python train.py --num_hidden_layers=20 --num_key_value_heads=1 --intermediate_size=128 --vocab_size=7680 --rope_theta=10000.0 --rope_fraction=1.0 --parallel_block=false --init_std_qkv=0.0518 --init_std_o=0.0 --init_std_up=0.0518 --beta1=0.95 --lr_head=0.0111 --final_lr_fraction=0.0 --max_steps=6244
Each number is 128 + 32 x the weight over its row's rms, rounded and kept within 0 to 255. Layers, rows and columns count from 0. The size above them is the row's rms in percent of the matrix's.

# layer 5 attention query, 128x64, rms 0.171, rows 0-20,32-52,64-84,96-116, columns 0-63
size [109  76 117  97  91  88 101  90 118 135  74 102  92  94 103 115 112  74  96  91 105  77  61  66  81  74  69  88  58  95 118  81  79  98  76  96 112  93  64 106 100 106 103 112  98  96  78  88  98  58  98 111  73  85 104  91  88  95  91  81  98  99  98 119 105  97  90 104  90 115  93 108 107  87  92  84 106 126 125 110  86 114 131  94]
[[ 87 131 101 122 127 194 117 130 171 102 170 135  97  86 158 126 137  96 138 126 109 123  99 140 142 160 159 127  90 145  97 117 154 146  56 154  98  87 143 239 111 131 117 161 158 137 131 127 196 179 100 186  92  98 108 135 144 108 159 112  98 128 112  89]
 [137 157 142 155 203 133 136 170 150  92 160 139 121  72 154 141 134 121  96 139 168  79 117 158 107 136 152 100 125  80 115 184  76 154 140  94  70 114 107  91 165 136 123 138 157 185 139 189 180 168 105 143 145 141 136 126 154 128 109  54 105 128 120  72]
 [ 78 130 104 161 124 120 101 176 189  99 156 145 131 106 107  85 147 107 138 138 148 154 109 141  98 130 164 148 146 140 124 181  76 158  99 103 110  98 162 192 124  61 136 101 164 163 123 176 148 182  91 173 134 129 162 127  90 138 204  68 114 145 118 106]
 [140  87  95 166 170 132 123 102 116 156 121 162 213 145 111 137  80 129 182 106 115 124  83 121 143 128  86 150 161 120  86 179  53 142 163  88 138 173 120 141 157  73 161 177  98 122 113  92 116 112  69 132  59 137 180 125 134 123 134 107 132 134 124 122]
 [141 115 209 101 107 117 141 102 115 118 148 101  86 131 113 142 181 112 109 150 187 188 171 108 105 133 117 110 164 108 190 113 129 139 149 164 186  87 101  54  89 144 115  92 116 133 170 110  60 154 140 153 107 172 141 119 106  91 180 112 143 146 115 138]
 [111 177 130 122 105 145 137 124 130 181 155 174  81 104 149 165 178 160  59 127 152 100 109 119  79 133 158 174  99 168 123  93 123 154 115 152 201 130 139 170 159 185 102 107 164  85 115  77  95 125 118 121 119 115 175 127 167 114 106 117  81 120 182  92]
 [ 98  87 110 150 101 164 115 102 182 120 137  62 115 129 128 105 115 129 122  90 144 152 135 133 137 125 155 208 105 114  74 136  90 197  79 124 123 126 183 194 161  96 122 144 173 128  85 132 139 180  81 103 101  98 156 126 163 138 111 165 165  83  95 121]
 [ 97  82 109 140 120 169  87  67 126 140 165 140 174 177 125 153 118 165 174 151 124 175 118 175  89 127 174 143 145 101 127  98  75 157  75 169 132 156  73 135 167 130 126 162  99 160 152 127  56 134 167 103 131  87 126  84  99 110 134 141 143 129 125 189]
 [ 88  80  87 136 121 134 140 114 106 177 144 169 141 112 110 133  90 183 169 154 147 103 105 105 115 138 147 171 126 194  93 147 118 119 107 162 148 109  90 117 139  91 130 140 105 141 128  81  53 134 210 111 177 176  86 108 149 137 154 144 182  76 129  93]
 [102  92 134  83 136 157  89 127 112 144 106 150 100 141 177 199 137 102 123 118 123  75  98 101 123 128 141 149  94 149 109 165 133  60 123 153  78 191 137  80 175 173 117 170 131 127 153  98 124 134 136 166 132 179 119  82 191 109 110 158 122 139 189 178]
 [113  95  95 143 146 155 159  96 179  98 119 125  99 134  98 172 112 105 124 159 100 116 162  72  96 152  38 164 184 107  97 151 129 133 156 122 129 145  92  90 159 114 107 143  97 157 125 117  89 135  87 163 179 128 114 131 134 143 148 211 173 197 113 115]
 [128  74  90 143 145 123  86 184 131  83 110 149  99 195 123  98 138 135  74 131 134  79 169 195 114 162 125 114 152  97 114 124 127 179 126 133 147 121 120 149 124 129 130  80 153 106  77 203  78 171 140 145 128  62 104 118  91 145  77 109 116 125 138  87]
 [117  69 157 157  90  73 123 163 110 125 114 162  77 164 162 151  85 111 136  78 167 142  81 160  82 167 115 163 112 120 209  70  98 118 124 184 140 161 182 122 107 113 148 158 106 128  99 152 166 144 107 127 102  75 137  78 144 114 128 127 116  91 135 137]
 [136 177 117 139  71 159 107 138 163 146 166 121 130  99 127 154 118  94 107  78 170  87 147 112 118 120 114 148 134 176 148 131 107 104 126 132 171 112 176 193  71 148 154 141 191  89  93 141 105 147 119 110 111 101  91 141 126 186  77 181  78  92  64 132]
 [177 138 160 132 135 119 126 119 106 160 146 124 133 129 143 138 182 194 151 149 107 105 111 146 105 134 127  79 145 184 136 127  87 165 121 166 143  78 105 131 178 159 141  95 107 161 113 124 173 156  95  71 150 190 166 117 134  83 181  80 101 100 160 206]
 [114 156 102 172 169 172 124 125 116 177  72 138 136 169 152 152  77 129 150 154  94  98 137 136 117 156 146 143 154 109  42 169 113 113 101 175 152 165 111  91 206 105  96 105 100 140 109 171  99 149 109 152 120 103 131 113  94  72 123  98  90 149  94 177]
 [112  76 145 144 104  93  94 134 135 210 153 126 140 158 133  88 148 133  88 179 100 137 105 193 114 119 150  91 120 165  45 204 107 150  88 119 102 129 117 178 183 131  58 134 144 148 142 135 127 135 105 172 139 108 144 147 119 140 133 110 118 104 127  77]
 [118  98 191 155 108  89 165 129 130 109 135 107  94  84 137 149 106  86 140 172 145 146 109 129 115 128 115 197 136 143 177  41 129 128 177 181 155 108 106 160 136  63  92 124  99 153  71 128 127  93 142  69 155 161 145  76 105 132 165  99 124 146 122 147]
 [145  93 111 127 168 134 135 133 144 192  92 168 143 122 162 118  64 110 173 117 127 191 133 129 122 102  81 135 147 174 143 145 128  88  97  98 146 100 110  91 152 117  99 132  76 122 138 135 200  87 209 144 173 123 103 153 146 144 115 135 191 135 159 186]
 [100 115 107 165 127 148 113 146 152 148  84  81 130 157  91 104 138 122 136 137  90 166  75 128 104 165 171 237  85 124 101 142  93 146 115 117 126  74  96 168 140 130 131 152 141 131  69  49 159 160 141 108 161 119 169  75 163 129 136 156 100 130 112 141]
 [181 167 155 114 146 151 117 129 129  80  94 105 107  91 126 147 168 144 133  73 135  98 132 109 153 137 129 124  88 168 118  94 154 157 112  87 153  98 129 142 194 176  93 164 151 128  82 114 116 120 104  86  96 120 121 137 118 146 190  38 124 219 122 140]
 [117  96 153  62 141 115  98 218 187  96 129 121 146  96 139 108 130 112 114 106 152 132 114 137 141 125 124  70 170 144 126 135 167 147 175 121 184 151 135 182  95 154 135 149 164 206 122 130 122 176  94 140 114 118 141 157 129 147 122  43 116  77 148 132]
 [ 87 132 124 152 151 125 173 129 124 156 102 127 108 183 160 119 106 100 116 146 119 125 100 164 161 107 109 148 103 149 156 157 155 138  62 118 163 132 121 217 117 124 106  89 174 150 102 161 100 164 134 178 106 133  80  94 170  74 191 186 164 136  78 109]
 [131 129 107 127 148 124 122 173 202 168 169 110 193 133 164  93 165  81  97 109 179 148 107 104 158 111 140  66 125 167 150 100  81 117 118 182 115 131 129 113 131 106 101 156 117  61  79 120 117 162  66 114  84  93 121 150 160 124 130 127 105 180 164 148]
 [111 116 136 140 125 131  88  89 148 172 101 162 169 137 151 180 119 156 106 177 164 177  98 150  69 129 126 130 140 120 115  99  60 151 166 187  92  66 121 149 119 129 173  91 177 118 150 146 125 110 116 164 175 131 126 117 114 197 176  91 179 160 135 118]
 [157 109 126 127 143 110 166  42  74 157 160  96 110 142 135 155 122  96 189  83 118  95 147  92 151 144 123 147 133 152 105 187 122 106 101 135 120 145 131 116 140  98  96 136  81  42 113 140  80 100 157  87 115 141 133 127 132  87  87 201 149 109 115 181]
 [105 151 120  99  86 143  93 167 118  71 161 142 124 138 140 123 136 116 115 134 153 119 130 107 182 128 140  55 201 123 141 110  73 161 154 120 134  99 105 112 105 126 133 143  96 110 118  88 127 136  77 148  84 106 149 142 143 213 110  78  90  57  97  65]
 [158 121 132 139  98 170 102 178 168 148 117 126 144 113 119 100 137 128 100 134 164 181 146 110 135  65  88  64 186 143 150 116  73 146 143 124 138 126 166 154 144 116 144 141 214  98 167 127 102 160 125 174 153 154 146 100 126 189 167  62 117  91 163 104]
 [ 83 134 118 108  91 144 133 169 131  75 119 135 144 169 151 142  88 203 115 121  99 169  87 122 115 142 122 160 117  97 104  81 148 110  84 147 161 107 184 137 126 162 104 131 103 153 189 162 167  95  93  99 124 134 134 122 192  75 148 194 188 141 163 133]
 [121 132  99 125 121 115 132 136 128 116 141  91  91 136 118  94 134  52 125 147 149 120 144  83 122 125 192  65 167  38 133 124 130 178 167 119  97 117 138 121  89  52 145  82 196 106 170 161 110 107 137 147 110 136 131 138  88 135 104  69 167 119 117  93]
 [107 162 141 144 112 147  85 154  86 122 159 136  97 144 147 129 163 156  94 134 115 157 178 101 105 135 129 119 143  74 139  97 115 161 179 105 121  60  99 160  48  78 173 110 170 104 153 165 112 150 103 174  82  96 106 131 102 189 141  65 108 139  99 117]
 [150  94 136 120  95 163 144  66 151  75 148 145 103  40 166 164 101  90 146 100 141  95 137  88 132 134 138 129 180  88 123 169 168 147 196 171 146 111 125 149 121 116  58 143 156 135 116 126 151 121 118 159  82 112 137  92 113 170 140 111  75  74 111 125]
 [129 137 137 134 107 192 125 147 175 133 114 187 161 123  97 114 100 143  80 113 163 130 119 145 170 135 121  95 186 141 130 156 152 121 180 131 141 142 104  81 172 160 121 146 176 128  35 129 141 191 173 133 114 130 139 159 159 144 141 131 140  67  79  66]
 [131 134 166 124 150 122 133 127 123 171 146 167 133 132  75 119  98 113 141 134 104  76 166 132  91 157 178 137 163 116 169 193 113 121 170  73  55 119 113 121 120  65 194 116 154 118 117 176  95 148 128 119 182 114  73 199  91 107 148 131 154 128 107 114]
 [101 178  87 142 146  97 132 184 135 122 128  86 109 112 177 108 119 160 138 113 189 117 131 163 182 121 153 131 101 162 122 128  46 158 141  68 187  82 118 174 120 101 179  97 129 104 145 123 188 159 146 108 129  77 150 161 113 121 141 106  95 167 117  96]
 [ 96 106 155 111 134 150 149 131  96 180 166 183 119  90 154  76 113 122 162 117 169 136 143  92 153 136 149 182 130 140 160 122 139 108 166 181 203  90 110 143 126 133 162 124 138 161  51 158 186 129 149  60 132 143 150 121 114 165 181 132 125 102 133 183]
 [146 123 109 158 159 153 130 135 163  77 119 130  92 186 103 100  94  64 105 143 134 111 127 126 145 183 166  94 111  77  97 102 139 136 170 116 113 190  95   9 128 161 134 137 160 114  92  93  82 132 160 148 119 106 133 132 129 151  96 117 137 112  76 109]
 [102  69 140  94  93 140  92  78 121 178 120 110 156 150 104 136 120 149 106 113 164 167  72 140 191  82  71 151 175 149  98 134  76 111 110 175 125 137 187 195 100 159 110 167 116 108 121 123 100 134 114 132  89 182  86 159 132 113 133 138 162  96 103 117]
 [165 117 146 181 173 113 154 155 131 124 164 187  85 153 144 122 132  57 160 104  70 138 157 118  59 187 110 136 159  89 165  84 153  90 106 151 126 153 136 144 157 128 121  77 127 111  71 164 180 139 142 106 164 160 132 112  96 151 131 163 150 175 143 134]
 [146 142 130 134 134 163 111 134 136 113 158 161  37 160  82 101  88 107 144 123 163 203 201 150 113  80 139 159 117 214  93 102 122 124 103  74 143 140 114 130  80 105 150  93 102 128  94  66 114 129 134 149  84 136 149 111 130 155 131 137  84 145 129 141]
 [151 128 127 154 164 100 125 139 165 120 153  93  94 138 120 113 105  94 100  68 123 175 186 173 126 163 137  52 170 113 161 132 146 174 144  90 108 174 109  83 155  96 116 125 162 163 133  93  80 175 123 172 206 104 142 114 133 108  86 117 108 144  86 148]
 [ 95  97 128 127 111 151 169 157  73 159 140 115 111  87 149 130  67 115 139 146 155 202 187 131 115 142  89  80 181  75 113 108 162 139 185 140 138  64 109 110 142 103 160  89 171 141 180 110 116 153 164 125 152 117 149 147 123  99 121  94  55 123 122 123]
 [ 61 130 152 159 107 130 109 156  57 176 189  48 126 178 150 106 146 117 103  84 125 114  80  98 116 171 115  78 125  98 151  87 145  98 125 119 135  75 116 149 126 112 138 152 200 118 111 133 136  71 101 135  87 131 136  82 152 115 133  97  96 134 104 116]
 [ 89 136 162 164  94 181 153 123  99 182 181 113 137 218 189 145 123 133 104 113 157 155 156 135 124 163  91 112  93 158 137 114 112  49 159  89 145 114 168 130 130 155 158 131 142 107 110 162 113  79 109 136 142 116  97 103 158 167 158 149 152 120  58 110]
 [114 150 122 110 130 166 129 140 148 121 182  95 172 192 148  99  77 131 109 118 172 103 149  93 150 197 130 114 123 154 118  98  97  75 147 129 150  76 136 189 124 147 175 162 127 127 109 100  93  78 142 149 145  94  64 168 118 167 153 161 106  96  80  85]
 [155  97 129 146 116 141 141 125 141  50  61 176 119  81  82 119 134 141 115 152 188 222 157 112 132 129 158 121 154 148 160 164  96 142 119 114 178 147 121 182 182 123  95 132  96 137 148 124 213 173 104 160 105 126  99 159 131 124 115 126 117 126 142 134]
 [166  95 121 120 169 126 146 100 126  66 136 186 123  36  90 127 123  51 122 116 116  87 123 129 146  72 121 166 152 115  96 153 174 120 134 148  78 162 141  57 163 129 106 151 108 120  80 137 118 149 169 144 143 169 153 135 140 145 110 158  94 142 155 174]
 [130 149 124 141 149 116 124 139 106 199 178  60  94 163 124 127 139 135  88 104  88  83  81  87  90 146 125  97 159 122 133 100 136 122 179 115 136  96 115 123 152 145 104 187 202 133 110 121 100  95 159 153 126 105 175 105 142 140  49 124  82  64 119 117]
 [ 87 145 124 107  87 143 120 174 127 150 107  71 120 154 101  80 118 126 105 106 150 148  85 121 109 134 147  84 131 103 148 127  96 193 120 227 126 109 108 163 118 123 147 169 172 124  87 133 132  95 134 181  60 138 118 168 142  97 188 110 111 100 147  69]
 [161 132  96  78  62 124  76  93  85  92 151 147 186 148 144  98 137 152 128 134 130 108 154  57 149 124 153 171 140 146 157 161 193 161 149 127 119 137 157 174  84 162  82 148  81  99 151 171  98 122 128  78 141 150 119  93 104 131 176 116 125 112 107 178]
 [175  96 121 136 137 159 150 120 195  74 130  84 120 118 114 151 126 136 154 133 163 139 123  53 172 129 162  92 162 131 118 120 137 199 149 112 169 126 149 149 159 196  88 189 112  94 147 111 101 169  51 124 122 170 151 156 108  90 130 150 141 100 119 154]
 [130  71 108  92 151 128 151 118 142 104 134  52 103 128 185 135 153 163 129 132 172 118 155 135 169 167 157  58 158 124 135 109 128 109 210  89 182  83 138 118 148 135 145  96 130 108 203  80 133 146 100 100 137 146 165 136 138 135 133 145 116  77  74 143]
 [141 168  78 157 108 137 114 148 114 116 109  84 108 147  75  76  96 138 135 109 122 125  99 110 187  84 155 120 162 132 138  64 125 165 169 168 136 215 114 139 151 135 124 151 141  82 139  97 107  41 131 108  77 146 179 175 123 113 114 132 108 111 163 151]
 [ 83 171 150 145  57 144 156 158 126 186  97 115 116 175 138 128 127 160  62 167  75  68 150 132  66 110 149 154  92 119 151 145 133 127 104 132 150 120 134 163 136 124 154 142 167 116  98 110  97  81 193 103  86  70 112 163 125 188 118 139 117 113 134 108]
 [182 125 122 158 140 132 121 110 151 125  90 127 153  79 142 136 170  94 140 115 106 119  70 166 146  48 144  81  91 129 138 173 174 119 118 153 106 104 172  86 113 128 182  83 148 181 130 168 134  66 120 101 136 126 173 167 140  94 154 147  80 112  79 163]
 [ 99 120 134 134  62  95 106 192 111 153 143  90 142 205 166 103 120 134 107 121 148 126 142 110  74 160 145 111 137 126 107  98 147  94 136 179 156 100 109 120  67  80 155 134 196 116  80  83  98 109 106 149 158  81 106 148 147 142 137 125  90  86  99  69]
 [188  85 152 103 121 104 221 127 107 134 150 154  84 117 142 119 139 133 104 140 160 160  60 120 115 123 113 146 100 144  92  55 143 111  87  92 140 125 157 151 168 106 104 180  92  67 119 151 151 175 100 126 101  87 183 153 133 131 120  85 161 106 135 105]
 [171 123  89 140 166 108 156 125 138  82 129 156 132 140 100 145 117 124 105 161 115 186 118  94 131 115 164 112 151  77 101 149 151  90 138 144 150  93 136 106 169 121  72 130 146 116 191 108  74 150  89  76 175 169 151 122  89 158 192 138  70  66 177 123]
 [105  86 133 104 126 123 114 130 102 171 166 137 126 169 120 148 149 145  59 168 116 110 146 146  89 185 133 122 132 145 109 120 119  85 106 121  85  83 137 162 187 138 150 139 219 164 198 168 111 150 113 192 126 134  80 122 131 111 119 124 101 155 104  57]
 [194 154 165 101 164 119 131 120 142 100 125 151 116 143 116 116 124 138 136 114 155 138  88 128 164  73 157  66 116 123 171 134 186 139 117 171  95 121 108 162 144 161 126 117 112 109 119 140 175 126 137  64 155 159 165 112 156  59 212 136  92 201 103 161]
 [195  89 128 112 166 113  54 115 117  95  71 120 166 112 146 169  84 171 146 136  97 139 170 105 122 100 146  80 143 101 106 129 189 138  84 113 140 140 111 143 147 102 109  91  82 172 150 149 172 113  91 139 146 159  96 147  89 130 143 173 161 165 193 123]
 [ 92 120 145  80 113 138 148 154 157 103 174 152 135 128 136 104 110 191  97 127 137  77  92 111 128 174 111  95 107 177 137 189 146  96 135 142 183 102  97  83 116  82 142 148 151 100  60  94 135  85 171 150 157 156 130 144 113  98 133 195 118  83  86  84]
 [118 107 102 157 137 122 149  86 138  74 149 117 193 137 102 124  73 144  60 138 111 155 127 143 117 154 128  84  78 140 153 105 113 115 136 214 153  97 149 140 120 158  97  95 139 113 108 131 146 185 155 131 143 129 110  75  73  64 150 148 138 172  93  64]
 [ 93  96 133 176  83 129 127 156 124  79 117 176  97 133  99 111 155 142 127  77 235 136 152 128 160 115 158 150  55 161 121  74 161 114 133 125 170 155 166 128 179 166 140  89 154 102 122 158 152 151 174 133 150  95 115 112 118 114 161 151 175 140 151 107]
 [145  98 117 135 106 190 167 130 114  97  87 143  98 123 130 183 136 144 110 146 202 131 114 157 182  85 156  93  62 169 134 110 110 145  74 137 187 136 125 159 187 178 124 124 148 108 101 179 141 125 167 141 159 132  50 127 132 135 115 141 180 116 135 125]
 [ 97 115 116 164  84 107 120 146 128 128  84 113  97 155 135 160 133 162 121 156 196 136  66 150 159  97 127 133  97 185 127  74 129 152  77 196 154  97 115 201 154 173 139  52 110 113 155 116 112 153 165 126 146 100  87 132  89 131 137 157 159 157 141 154]
 [108 106 110 138 147 133  95 135 141 190  71 126  99 121 144 134 109 145 222 103 165 162 101 220 172 142  95 171 109 170 131 117  90 161 166 130 126 131 157 123 151 136 165 114 134 146 114 148 151 135 176 176 111  87 128 104 138  73 170 113 143 192 134 121]
 [124 159 164 106 173  93 118 124 122 139 141 172 128 136 169 107  86 131 132 135  52 130 101 120 102 179 114 118 166  89 133 161 104 121 113 142  43 132  83  84 134 122 142  94 130 194 142 118 125 155  80 140 128 165 178 140 143 118  72  98 137  82  68 183]
 [106 135  92  98 121 127 166 174 145 172 125 104 126  93 152 125  85 112  89  92 178  78 139 106 148 108  77 132 114 107 107  93 136 189 103 181 171  57 185 156 188 145 161 117 111 142 133 127 166  87 144 112  70 110 147 137  89 185  95 140 122 130 122 108]
 [104 136 127 155  76 132  85 189 151  86 156 177 126 153 125 149 116 166 126  77 216 123 186 157 153  95 143 110 105 161 128  88 144 108 118 122 159 171 138  57 149 111 118 115 187 102 120 129  78 154 185 126 140 160  93 117 146 130 127 176 148 132 165 108]
 [ 75 187 104 133 133 116 134 178 126  95 100  79 138 133 135 118  92 157 128 158  99 168 128 146 150 153 185 126 157  99 100 131 109 165  98  63 103  97 133  84 158 102 147 109 134 114 149 156 190 135  42  47 104 129 105 123 146 144  92 113 178  97 117 140]
 [122  87 161 160  93 137 144 141  84 160 127 189 196 141 128 123 126 129 142 154 122  96 156 124 110 139 122 112  93 101 159 105 133  63 153 171 138 134 104 164 154 171  89  94  97 127 135  74  82 209 142 169 170 152 162 125 153  85 127 177 147 144 184 163]
 [147 118  84  93 106 191 135 112 196 128  80 131 108 150 131 147 104 103 140 153  85 167 145 130 145  87 153 177 106 111 135 149 159 178 142  87 136 105  98 111 101 150 164 128  97 111 124 126  92 150 120  74 134  80  60 185 155 180  91  89 132  96 123 189]
 [ 92 145 154  99 173 146  79 129  92  95 106 114 120 199 163 141  41  94 143 138 106 152 129 152 177 118  89 136 146 147 128 142 184 136 111 162 164 143 105 132  82 115  87 117 140 164 109  88 130 120 144 112 159 141 111 189 120  82 123 119 102  64  56 144]
 [133  93 127  88  97 143 124 163 140 120 135 145 107 105 100 120 175 156 100 113 195 136 185 110 182  72 145 103  92  85 113  98 138 163 147 121 156 112 180 136 148 173 161 116 147 119 120 119 209 100 172 156 141 102  67  98 122 152 154 111 126 171 137  52]
 [207 121  95 105 190 107 161 115 110 159 166 141 161 134 132 140 105 164 148  90 104  96 141 135  94 116 151 145 128  88 116  68 127 171 161 132  86 103 113 144 106 141 166 151 132 147 145 143 176 194 127 153 176 121  65 142 183 141 202  90 125 139 164 110]
 [ 98 137 123 168  54 108 119 100 140  95 123 102  84  95 119 137 157 107  72  90 214 116 130 109 102 139 191 121  88 140 120 115  78 161  79 108 152 138 121 117 157 152 124 108 140  70 122 133 127  92 121 137 142 103  93 129 101 179 147 200  79  94 174 121]
 [115 108 146 110 133  88 144 120 147  95 118 173 164 124  92 120  69 138 142 122 180 161 156 125 163 132  79 146  49 150 182  46 154 117  92 155 126 136 106 142 119 144 128 128 165 125 179 129 109 113 108 170 125 180  70 142  93 118 103 170  92 111 144 197]
 [139 130 160 100 121 135 108  87 163 126 104  64  86  74  98 157 123 124 149 161 132 152 162 139 121 153 136 118 151 132 181  87  67 125 123 104  54  98 121 131  74 139 157  82 167 186 129 159 128 109  92 134 108  79 134  89 182  97 159 156 110 124 139  57]
 [135 104  79 132  77 103 139 172 162 147  88  99 103 132 125 120 146 183 153 140 167 109 122 167 171  80 103 161  70  78 161 112 171 132  82 130 137 161 154 135 185 129 156 139 179 107 154 116 122  89 150 164 105 122  66 103 143 117 101 150 207 160 145 102]
 [181 109 125 118 200  78 147  99  77 158  88 112 130 110 156 157 111 162 186 165  55 121 114 128 128 144  79 168 157 124 138  97  94 134 111 161  92  94 123 187  95  90 182 125  99 183 167 163 140 134 153 130 101 130 121 129 143 122 188 117 159 157 125 108]
 [131 151  96 162 149 167 111  69 185 143 122 162  81 136  98  86 118  97 133 164  80 126 112 138  98 124 152 109 155 151 164 172 149 130 164 133 126 175  91  74 131 100  97 179 114  16 110 161 130 117 103 145 154  72 126 142 137 146 157  86 110 156 136 107]
 [130 112 115 178  81 102 160 158 124 154  62 106 133  54 152 155 127 149 121 135 129 126 109 152 124 161 138 150 122 126  99 127  80 190 132 178 144 161 214  65 170 113 129 101 123 119 169 135 154 119 216 146 115 149 114 124 170 183 112 106 133 134 147 137]
 [150  81 145 107 108 174  74 113 135 106 163 175 110 136 100 144 143 118 170 126 138 121 147 118 122 189  99 163 171 138 137 107 133 126  99  72 175 119 151 147 193 148 220 173 106 155 192 124 163  86 105 108 116 143 167 132  93 176 124 126 178 120 150 132]]
# layer 5 attention key, 32x64, rms 0.181, rows 0-20, columns 0-63
size [ 83  99  88  85  95  82  97  78 104  93  82  98  94  96 103 117 103 126 107 123  92]
[[135 137 116  98 142 104 111 147 169 115  99 153 199  62 130 110 143 101 116 152 109  83  63 109 150 162  94 133 179 164 103 182 100 139  80 162 166 132 123 139  64  62 118 114 135 192  87 131 110 156 123 122 172  91 139 157  95 117 157 130 103 108 158 163]
 [ 72 118 174 201  89 100  69 138 101 123 169 155 147 167 140  91 159 105  83 103 165  95  66 110 122 183 115 100 120 152  93 113 154 106  91  73 139 132 144 150 110 134 144 142 193 200 143 164 110 133 107 137 109 110 186 118 119 113 125 132 133 127 171 138]
 [ 89 173 156 137  92 125 123  86  63 174 155  88 108 111 157 137 115  68  65  98  91 132  86 114 169 102  83 133 151 102  83 126 149  98 113  92 105 146 118  54 128 169 178 120 177 155  75  96 156 122 155 115 104 115 116 118 164 162 120 135 112 166 145 111]
 [106 108 132 100 127 113 137 223 132 143 154  80 115 125 137  88 142 104 101 175 181  82 109 153 137 183 145 138 169 138 192 131 127 112 122  94 180 124 125 162  98 163 152 109 109 178 121 144 103 183 138 120 145 122  83 207  81 131 175 120  97 144 106 142]
 [105 109 126 111 144 152 153 103  57 130  85 118  86  70 110 209  86 171 143 121 163 155 180 144 152  78 111 138 159  95 142  66 111 143 155 147 104  83 130 117 140 111 149 116  96 104 100 150 131 126 136 124 117 172  94 108  48 151 177 134 178 104 110 107]
 [105  89 119 146 122 121  89 116 139 127 141 173 128  92  69 147 171  55 206 148  70 157 117 162 178 157 138  79 122 124 125 209 101 124 120 145 125 122 117 150 147  94 113 176 142 160 135 191  81 158 111  96 146 127 156 143 175 131  92 128 161 147 122 151]
 [162 127 128  89  94 112  56 129 109 126 138 120 154  74 131 168 162 103  80 105 134  86  81  76 124 164 103  99 155  73 103 180 133 150 132 146  90 122 105 158 126  94 163 138  77 161  77 115 133 147 146 119 111  77 112 163 144 191 127 106 110 112 187 181]
 [155 139 169 129  89 149 158 190 102 150 123 135  66 122 144 158 159 143 152 149 137 135 143 129 142 143 118  84 104 125 126  99 124  41 111 153 130 152 112 158 127 167 204 168 124 115 137 138  78 107 102 107 179 146  81 117 168 154 139 118  64 169  50 104]
 [109 200 131 103 147 112  91 134 104 105 130 102 145 181 156 127 140  40  69 119 102 165 125 120 146 143  73 196 143 153 178 139 114 141  86  97 153 174 151 127 144 141 138 107 154 163  35 147 144 151 136 166 113 142 108 117  88 138 128 156 135  83 140 132]
 [120  92 151 196 157 108 108 145 100 133 170 102 161 132 139  99 226 160  97  67  91 172 162 187 152 191 172 105 109 127 158 125 115 165  45 128 144  80 130 129 144  99  84 140 118 135  96 152 145 110 123 135 112 120 133  94 119 144 110 114 111 112 108 104]
 [127 100 108 109  72 108 115 120  64 157 108 171 134 121  93 171 143 128 161  71 160 121 130 171 200 135 169 115 113 141 133  87 106 106 140 112 123 144 178 120 129  98 124 140 171 237 118 108  67 116  99 100 110 144 119 161 169 136 121  95  92 108 167 145]
 [ 99 141  88 173  83 100 122 122 148 145 171 103 159 146  93 124 132  72 184 128 122 115  85  74 110 124  74 172 151 111 172 195  86 165 110  84 112 140 122 108 123 107 154 159 153 161 187 107 147 158 103 124 102 106 186 111 155 160 116 154  56 135 123 148]
 [ 65 152  79 122 158 144 115 123  93 215 122 125 167  78 119 134 162 123 128 149  90 168 115 141 137 151 198 114 112 113 114 162 153 121  64 131 108 138 116 133 127 186  90 185 119 136 133 109  92 115 130 178 150 111 123 137 130  99  63 167 161 145 170 183]
 [158 141  94 127 139  85  80 118  63 168 162 120 142 147 103 106 166 133 126 139 106 147 116 140 139 101 189 100  81  86  94 148 160 154 148 137 118 154 132  71 128 121  83 138 194 134 115  52  95 172 148 140 165 127 141 155 177 153 123 117 146 146 219 130]
 [120 145 119 201 198 156 107 142 145 139 100 133 118 136  81 121 143 131 131 132 190 161 150 132 128 111  94 138 130  61 134  89  90 157 102 123  97 147  47 145 106 125 104  99 147 127  44 131 119 160 183  89 138  83 120 122  87 184 114 140 120 110 112  81]
 [164 130 171 121 115  89 144 156 136 157 148 109 150 112 146 105 135 102 104 116 154  72 120 168  72 106 106 115 147 152 104 135 163 126 154  97 148 133 109 199  43  74 176  94 182 146 132 153 127 157 132 152 179 142  90 128 101 159 106 197 120 118  65 155]
 [ 97 124 119  55 116 134 168 142 147 102  73  94 118 114 106 169 127 209 163 173 139 129 188 148 154 113 159 149 163 138 148 153  90 144 140 136  79 126 149 207 140 131 162 115 130 102 163 100 123  89 130 155  77 138  60 137 128 106 136 179 155 126  80 132]
 [142 203 154 147 141 176 168 192 161  53 113 137  95 140 149  95  58 125 167 127 111 127 158 107  72 124 170 144 160 145 173  94 160 117 120 150 130 181 125 104 129 115 105 121  89 115 111 168 153 131 143 155 185 158 158  74  99  91 165 114 140 130 130 131]
 [121 142 144 159 137  61 115 183 131 116 152  62 123 143 174  55 184 103 101 141 136 163  88 104 116 162 139 149 102  91  67 141 105 106 134 138 122 182 140 134  95 161 138 120 123 146 126  98 121 138  65 123  51 126 110 158 183 156 126 149  68 123 115 143]
 [106  88 107 121 136 130 143 152 152 164 158 126 148 127 159 118 156  57 124 136 119 153 130 178 159  99 135 108 185 147 106 143 131  90 183 132 128 103 122  73 122 180 172 133 122 166  91 132  77 167 100  86 160  77 109 169 112 106  98 148 136 187 196 191]
 [101 149 133  92 105  75 155 187 179 137 185  77 107  85 162 152 144 165 146  90 144  78 120 133 162 157 130 128  99 117 117 112 136 152 132 104 108 153 169 126 156 109  71  84  96 134 142 150 158 198 164 126 195  70  98 126 129 173  98 134 127  83 107 145]]